{
  "n_head": 3,
  "norm": "layernorm",
  "norm_eps": 1e-05,
  "init_std_o": 0.0128
}
Each number is 128 + 24 x the weight over its row's rms, rounded and kept within 0 to 255. Layers, rows and columns count from 0. Numbers have three digits each. The size before them is the row's rms in percent of the matrix's.

# q: layer 5 attention query, 96x96, rms 0.107, rows 0-31, columns 0-95
# k: layer 5 attention key, 96x96, rms 0.0994, rows 0-31, columns 0-95
q0 049:153079123133111114134091092146137117108131174106118138104112138121106113058122121122109137141074132135144145110081135101156092103113138128152123137106166174147169097159114112083101120130113140113143130147109133155152098128137146123142143136105187121160141128102095134154122146182135126146
k0 057:168102105142134144156157126118125110157093120111099162147145120116097127136155150126152128163191093169150127119120114081125120117113145173115137133128108129131142124085093115144151123122125106141201100063150149126108140135117131091109087148120116129154100094145113141133125107175119118123
q1 057:127115099158109119158130125111151121120120121169115085105182143097129121115156090104128133138094096139079123102174101116095164152148134176163131114111129153136167122130150154105148117114052102146144111152140148130144102129100150108169145116120150150086129118114130138107098132112143107135
k1 062:147080105129162094143074132129147145120126096126120171195121096117073120132133114146147151118128150117129129142136149105134127135141135124116121163101088109110157134131124103132119129171136124118111106132174100118138101141104093138115130129125119087157171155129137197124124152128091148073
q2 056:095105123132138145120129176115152141108140111151134101115124103088160137141120178132140113121161177115122178156165128108128135166096092137115138104168123142066121149084124118138125131147122119151145154140090102104085147097125140111114100109100161100160108111162115107111168169131120118134
k2 059:138174138140124131129126123094124102114151132121125119117114130124130113110113120176097152122120205163142126130151101144149128132100182097121140131127147083171141128119178155127126091134158142134081127114100129110143139086097136145155129160173110146113080112112180112145106119140159105103
q3 054:131116104136114165160153148130160144066110143149096138115117137168165171135166107135094115122121156161169088155129141110124100124092126124123144116141110104116139145125111116160132138126159087101070151088134126127130069137140117094145143089155152156126119097124145128104118149117121165094
k3 059:122113154098163131135092108155121136162112126098105108123156089148109082104124086147131112102167106139090131111132146110144129095150092114142114148110124093069111110096141100109118141126115145157133116151137113112141155182147143124137142148159127147143113173147111182112147185159142107113
q4 053:116117117134132190127143170131128140105123187162127112089120113088119123143097133132123140122152129106134156115119078125162097106186118103123131140146149172126130109114127081123104105135149057123168119072151129087131138160132142148129113149151117132137156105137105155157134122131121142159
k4 053:150134100148092078174148152118108153149131089100145152142136122150112104159140128089136173141109174150128166111100133136107104119123121144114117105121145073152163136144129142107132177121096112126096127142126139117145091116166114122138163119112129149119124074091177132146094124118141109169
q5 061:131060106125138092139092102134086147100137107119130120156140127193163118069117118137141127137128106151063152100142121142138136142115132157128110158143148152078096119086138126149139152147125125148133138105144125141117136111102117120116123157124170137125067139112123153169102127166113121117
k5 067:155093127135106114093112125113136146152095134160156119095122128127117150120134125140084089142149097123095171126146081122098168088131120158113173115137120139113143104091142135128141062159144166138110094141141160127166131137073148127133115166133160145138128121095103093113150123156127161139
q6 056:112123178142124088137103136140118143109158090118110126104143130109131140150159065126152136120136130092143128145131125165163111127084163122127096106157145110142151156136172140129137149131116146144160127085162130168078147152140121090085135125149077107176114127142128143153122123155135169098
k6 062:125113111118108126122138119145116093172108094123142123125117155084081149172084151146132135184108150132159112105091123105107139081104128123132121145198144132152157125137116140128115121138121151080106130130116157115146089138171137158106157117095145142111163132154134086146144105138141119173
q7 065:170124149116124152140133142129138129180149149148122134115131152121150128122141125149146147130120100064104114136134119116088102138173177122123157181114162146181136101159115134161118133097144160115129148123093104141127119138123090148091114139104158105144123051115142161152119114144151160123
k7 073:125104090128151101134153101128116158144122115116146146145102102134130123124113164120158153152163182191152125147131113138130105144085112104134125119184138076094152100136105115143116124142150145147137138106152102117109116101133098129155132105153123181152137067111144137136099107170117164152
q8 054:107152094131114113079090067126152087148125117116169146094138139131138134153156122173162117176118108122143135101135121150105138113163122153102122111099131114117139138114047123136160136146108130129131100121100100183142165163099129123145129158125141134123179132127149112147104141108134115145
k8 059:115093115130150137129177145130102116139145132115117151144109128117096114124146149105151131156097169093123150129161109112084136133094150111117130123147095138123140181142151142122145142100147115130154183127168142089117086115106097131150144172184126104160138110150104145102113108147123194152
q9 055:137099144108116107144141112150140163158131116132116127088104129100132116151114111166187115094137126154164114099149112147152127181093113100139103105120128102130093093130161166123157116060131114129098153111102111144165179119111141134103154144131118146124122129104102163138120101175099121117
k9 060:121139069130090140114117115164143136117089156119107157124142158112119168119133121143101154144148102119085161134121118083087112141107158107155115112088105165119097125138142095139128132168143122117109102132134179126178130131136134112123091155115107161147107149136164077138151126086155094131
q10 056:136124098119145150105154157107139144143121102129093139116143088069130096099144103118115134123131126154174158130134106154145112141115107134174095119085153127120154150154140108123132123107168134159158142090124109115138097118128103114125138081169144110089143114175153144119153158111128201112
k10 063:165137169124149153131092095158154138110106185120129134155148162127144144134156142175168118122141116123121107119106148128100110148135113086135146104091105090097097157103122134139139138142118112100126107118112140118126157159182099134100101120110130184150154137120122135105111168091129105075
q11 060:096102115120167136144106107136094117132131144132137128129121095089130088071120120146150147085117161118156123128173110125135122159111105085118113151120114134092093155115151112125131144145163098172133143118158137142095122137112113110167114070176132132100149123170100170160135171147141129140
k11 063:155098091131112106117152110142115165128105127145133160122091130132154159159130143147117074156142123149112169117120100181107131103137184128123173145145180107168113120135103125130128131118113145073101132133162111095149108121102109139087122168098155165145096123086124104120128129134109130138
q12 065:098137086140146150130144115122153123162132111114124153133135117104095120134112160118192131123133116113170159112131089100142127083144088074116118123121077127121137181146164104148146137144111127145143119118140168135129165140118114109177080084133103110147143115136110161176123143122107129162
k12 067:091132119143098085129168132168112100137131133137129121115101171123114101144156149096138173144099150128129127129120125129096120171181167146135141169116154117160126131148107123084140152108160142106110131158112137088118109139092115154089140134121119154121116113118090101071121093074158122130
q13 049:094134115135120149164117123119155125095135134140119173116159140159090135135157126130051141157106146108107093140101178127145100122124123134154132120082103125156116145123073150147099128113132137105127103091157159095112181082113156124102152137137118110119113144151108104134086139138117101108
k13 055:097125169138132144151131151133158115123161109122142103170109110125133086154135116114115123094164137083165129142119124146157133067116123116088123121137133136118127124095162105129162136169086099134110125135111082155101140172118163140154151078117134101089142173150095132122138152138141095151
q14 059:141078122131141144113164127147083115119190122069157160153116114165111124144152120158101159125122188146161134167116116132110107120124160134131163113134157118148180144138119123137127092118139097135100137108149145094144122128152109131104175132143140107088098138092133104141147096111111149134
k14 065:094158152114113161132090127136081143159125157160114103114107093133146122152103083080149128179137069131130131108125121135159146149179075126123113127129150112114116116147110132132135151162126126108115128107115137115127151133143115144133143108144111163126155115165126155088109194156108090152
q15 061:080073140126099117111145122117135120120165103137097156120125151109122106145132077120134159116092149136159124166105091152084127125165134133156090143122139118083130166116130099116118112133155105158124105129129134123107176121151118077140161118126122169155104134181118108180127100144109117117
k15 060:112168114101133136132131120112163134148137129119106175110127146135124134152123146126105114166132152091153119082101146106130162147171119175115130103123104180158067125093102157121126144166122128094156114139144128082145098138160178149148138130145100139143153089097111127122147128098136096153
q16 050:147121119130095123134114121133137136158134110088127140132123131097164135169076109107147085110132118130080113139152165113170107122118139087134112132137136123129096141143139154088067149096105126106130172147154098157116135130131142104084148144107153106104170115139123120120144113061105083151
k16 059:134153098119133176126101143112143137110148129093106127156119129122115145129136065125111147087145141120132088142171108149153120150141131097114121156144107105089154140123162134123129108116100151113116128066127115151169133121118093147152115078129133123126110137093115116156164200179163124134
q17 054:120165105121132127120115142136153090180129111075123149124133141108115103139120159173133132107150120131095157157134115122142097084174169097152131158092134124143137110117131122127121094124100102131138152122136099085139118176088122150123077129096138154185159100075126117128127138119134140157
k17 057:109084127116147130126116088167127163155113120137131151125111173156142104136136115123183191145115146132135108140127138143095103121098142119127135142168142090114163093112087167115129161109123158128120139124160129121122105088133096113117082133149101153114156073165141113140138097168129119098
q18 055:116113124114093140090131171125086158114113178114161143089119139141111101129159099140120135151134135126203113119157105116112078126109127137155152089122100100185108141118137128122091135148156099152154151112137074149103111110138114132139123127131135129109107128105120194121113108120160128134
k18 062:119172080143139125143109149146145130150150097128141148169169117109113131119086132144172092142126097152117112095145109121109100078136124109128091061145189151166133146114154110120109144133099112116134116146125120106157101110092106129117123170120151161124157136117096141106107175122129143132
q19 060:096124098144155123148111127132110146084129136109192121119121131135140139160091105113117098148116145145157141123111121113162129129132114144146099070131111112082103150069107126112102158133120106129120110142127155109137121158101158114135126143127119166128102189096090159111163077092129097109
k19 063:097163118135121147154121154114132101121127134125140126094163145126126144143147131096120125100066067079110121108145121154116141152139123118150125126087109193188090185116156155136121109113091134109145106152079143142138136144103150126136106132102118091121143158116130113114152139120159113140
q20 062:091131097162166148094116131145117115119108114086158123103162139106134129120100128130141135128135147132151153164100129154147103161165167117094123145114159164114076136130111139102109139116118123162133131117102100114092149063151127114125086165114115155133115145124130139108187089125115150178
k20 065:136157137143109168110127115136131124141157115101119127127126180123175136167132132097097112120139082134124154122156132130101110099125092130139164143172124129179102163133167157152111132097087127075123122152121150164134135165101133158136090158142123104141138064146129095157120129111108098136
q21 060:115105085102145162179114162143149139073149163136130150069151129131157110148126121150101116144089136105117104130136137119112130141141163140174125118111175137147127120136136151137144094115119087125120142102117153107126136152102133081085119133128165139127104100108169176174097110126127142097
k21 061:136123108138140107141142087155112182141129098117152120162134087131100103159113151110155140145150124167163128135133108118119127159082141110106133102149122072115147095122101115120118130172133123097111114083150103137144095114116115153151151075159112153177132128121145148109120096188141150147
q22 062:113127137137138177175155170116118112102125125119182133126171111123134123110107153097130097109156124118167166125136105129110184148141091131131142140102129103091108163160121076129105123157151109133144084123120095144124141095106124092122155137162113115093151119121169128182117124138102116143
k22 068:152158119145148148095153166152136156112149146136145081112160108109153097191115096119094145133076125118115096129108138166085127194149134117122098085154146126149113143104129159095113096137165105126115123141151154083124146115110124132157143139148111124132136123103122110100133109090101118136
q23 059:159097155145100140143115115159140114126120120116115148155172111117097098135158140110111094071144109137104171144098113159104132136158144123120083158085121150116121155121132126132148147136127088133118082105154145120125164110153153089140143053135123133092137133156190139149121146134112126131
k23 058:116149166154155094125140128138144144104128154130104107154098138149111123149104076110143140119148108091125111139130173086100160178170105176117127154102167136111089136136129161098141145132105124106106134127081122127153111167121137165124098140076136115141138152134096106112121133084112090122
q24 058:094184130108100121166140145149185115135141136118171141164119139150134118147116113104157140098148063116119131150150170120144157161134140130103105146169114125127121071128114159145120117115132146155108124152107183134113107136120118113147104136130094184093116113092116116100143109104126153115
k24 057:117116134118121117102088132124091116122134101138121105122143177122165115143154121105111141115091184152067121146143184119130143114119141101156154161167137121176105144094108080114109122112138186179117158134137092092147134117147112145113159109108109093123133126133148101136144112149133127129
q25 059:140165120142150135089176140157159122133103141141160149152123161134113153164119190110109130125116162143105123125119112147097120101144141114095162165129179111155162145171120107132128129095094094149090118136163112095140173108124118143099150126112145089143141127127132107116112110077160152128
k25 063:094119158093128136155134107131119129149177123123149101113122142140136097119132078087108133123081123133115132150163176124181141141105121122140063123110141104104156124115114143144144158131127088080139141133111168150110117162121107156159143079154104124097139123158149156121134174095120129136
q26 061:113119120113108119209141131136115136117129139151113081152089093127148138139126100141118127151127134120116088143161157112189099147120088106130130113149112108092151109115123136147117132138106111104118118159146167112153146147141149148140081084131104155110125135184112182120083153118104128111
k26 060:096115126139082107103153153095142147103082131116100135161105110140163144111158074144119071108125188115128158102107128121134143135120114140155153130126129132126134158139154126142122163143131148156134123112106080125114130103157162107097162109096109180129103192125129092133120156127127119120
q27 057:141159144125134172177131147132152125140152168150146124096147132115138137143110106167124164135099096062079109141134118118114106130156147128116147156119161176128109088144121190177140122124130139116108166112104129146126115138106120132126097125115142123138154051129136151155107124116131153108
k27 068:154100107140122081117149125140097157151134103096143138158096112138145117129139153135145150150150163182146124157111121154137116118086122104122117160192154061104156102130113092122114128129151121144123126109159103127128111109120120141148145104148113145152113090095157133148106096186114155162
q28 064:132104084144140173096096138138088120087097100145066139120148113115100111139177128135136111116138106146106111113139147112131145143122157157136138126179105119179150093109157138111172117110154125092125104149144158130122119156091124104079125141130132144109080138141154110153119115137158154101
k28 063:102165139142168125146107064088127127172116085184155117101150133132127126118092125143115133113143123113170164136140091112129141139134139102104124095078094105102165106153142139119111131134108126116103156121135100141126133147170144158149118154125139108182148163122122171151103112131132158104
q29 054:124086111126111101093099127112145147085161146139098124088099087166128169136150116110098107125125165176159134107100119118151137080118106117146107072147106085107129125100145122119117096167160119131141131147114144114117114154115139098153145103135099163127122176138128140084121154112132111152
k29 058:106153154143134144155103155149150097142128155147119109132181158133090139101124131137117099109130108085109117108141127093133133129150124187148111131075084188131098154108120126130151168105135137132125122144106127137132140121123167115125123145096163100107126169129110122105154156085166088085
q30 052:119097141159148119110144088106081123084116093120128134125116107172100126142150132117130101128134153147167157131116145159153140088086073111153126096162142110099132124102147105119105137144124114109131110111169122147143174083125130121114168131138113119131087190149101084129143097137101128127
k30 054:105182158119099150113099161129165116126151161152136121114125138097148150145110114117093103138108097079108112104117122110139148112161126137115115110076115167161105144120171157123140118125100144125119125131094171136114171159131168122122150143117132099105122178136136107119129156086154079166
q31 048:158151117093117080112153163085174108145147141144144141159132164070139123138108120133152132143108110109116113109133128118157124143185138102103111165106107139105155157119120112114134149073087122153128099170120149130133110144082128083114097137109128117097146124115176146127165112112115144140
k31 050:129114120130107094186143138138114110113131093109125142137130114101128144153159119098097150155097138162151140126129179114097107150088157103139159119142132095117152174136084144106159119132165105100113125127155070100121110111147078167115106098136106109129129095145104140132130149183138143124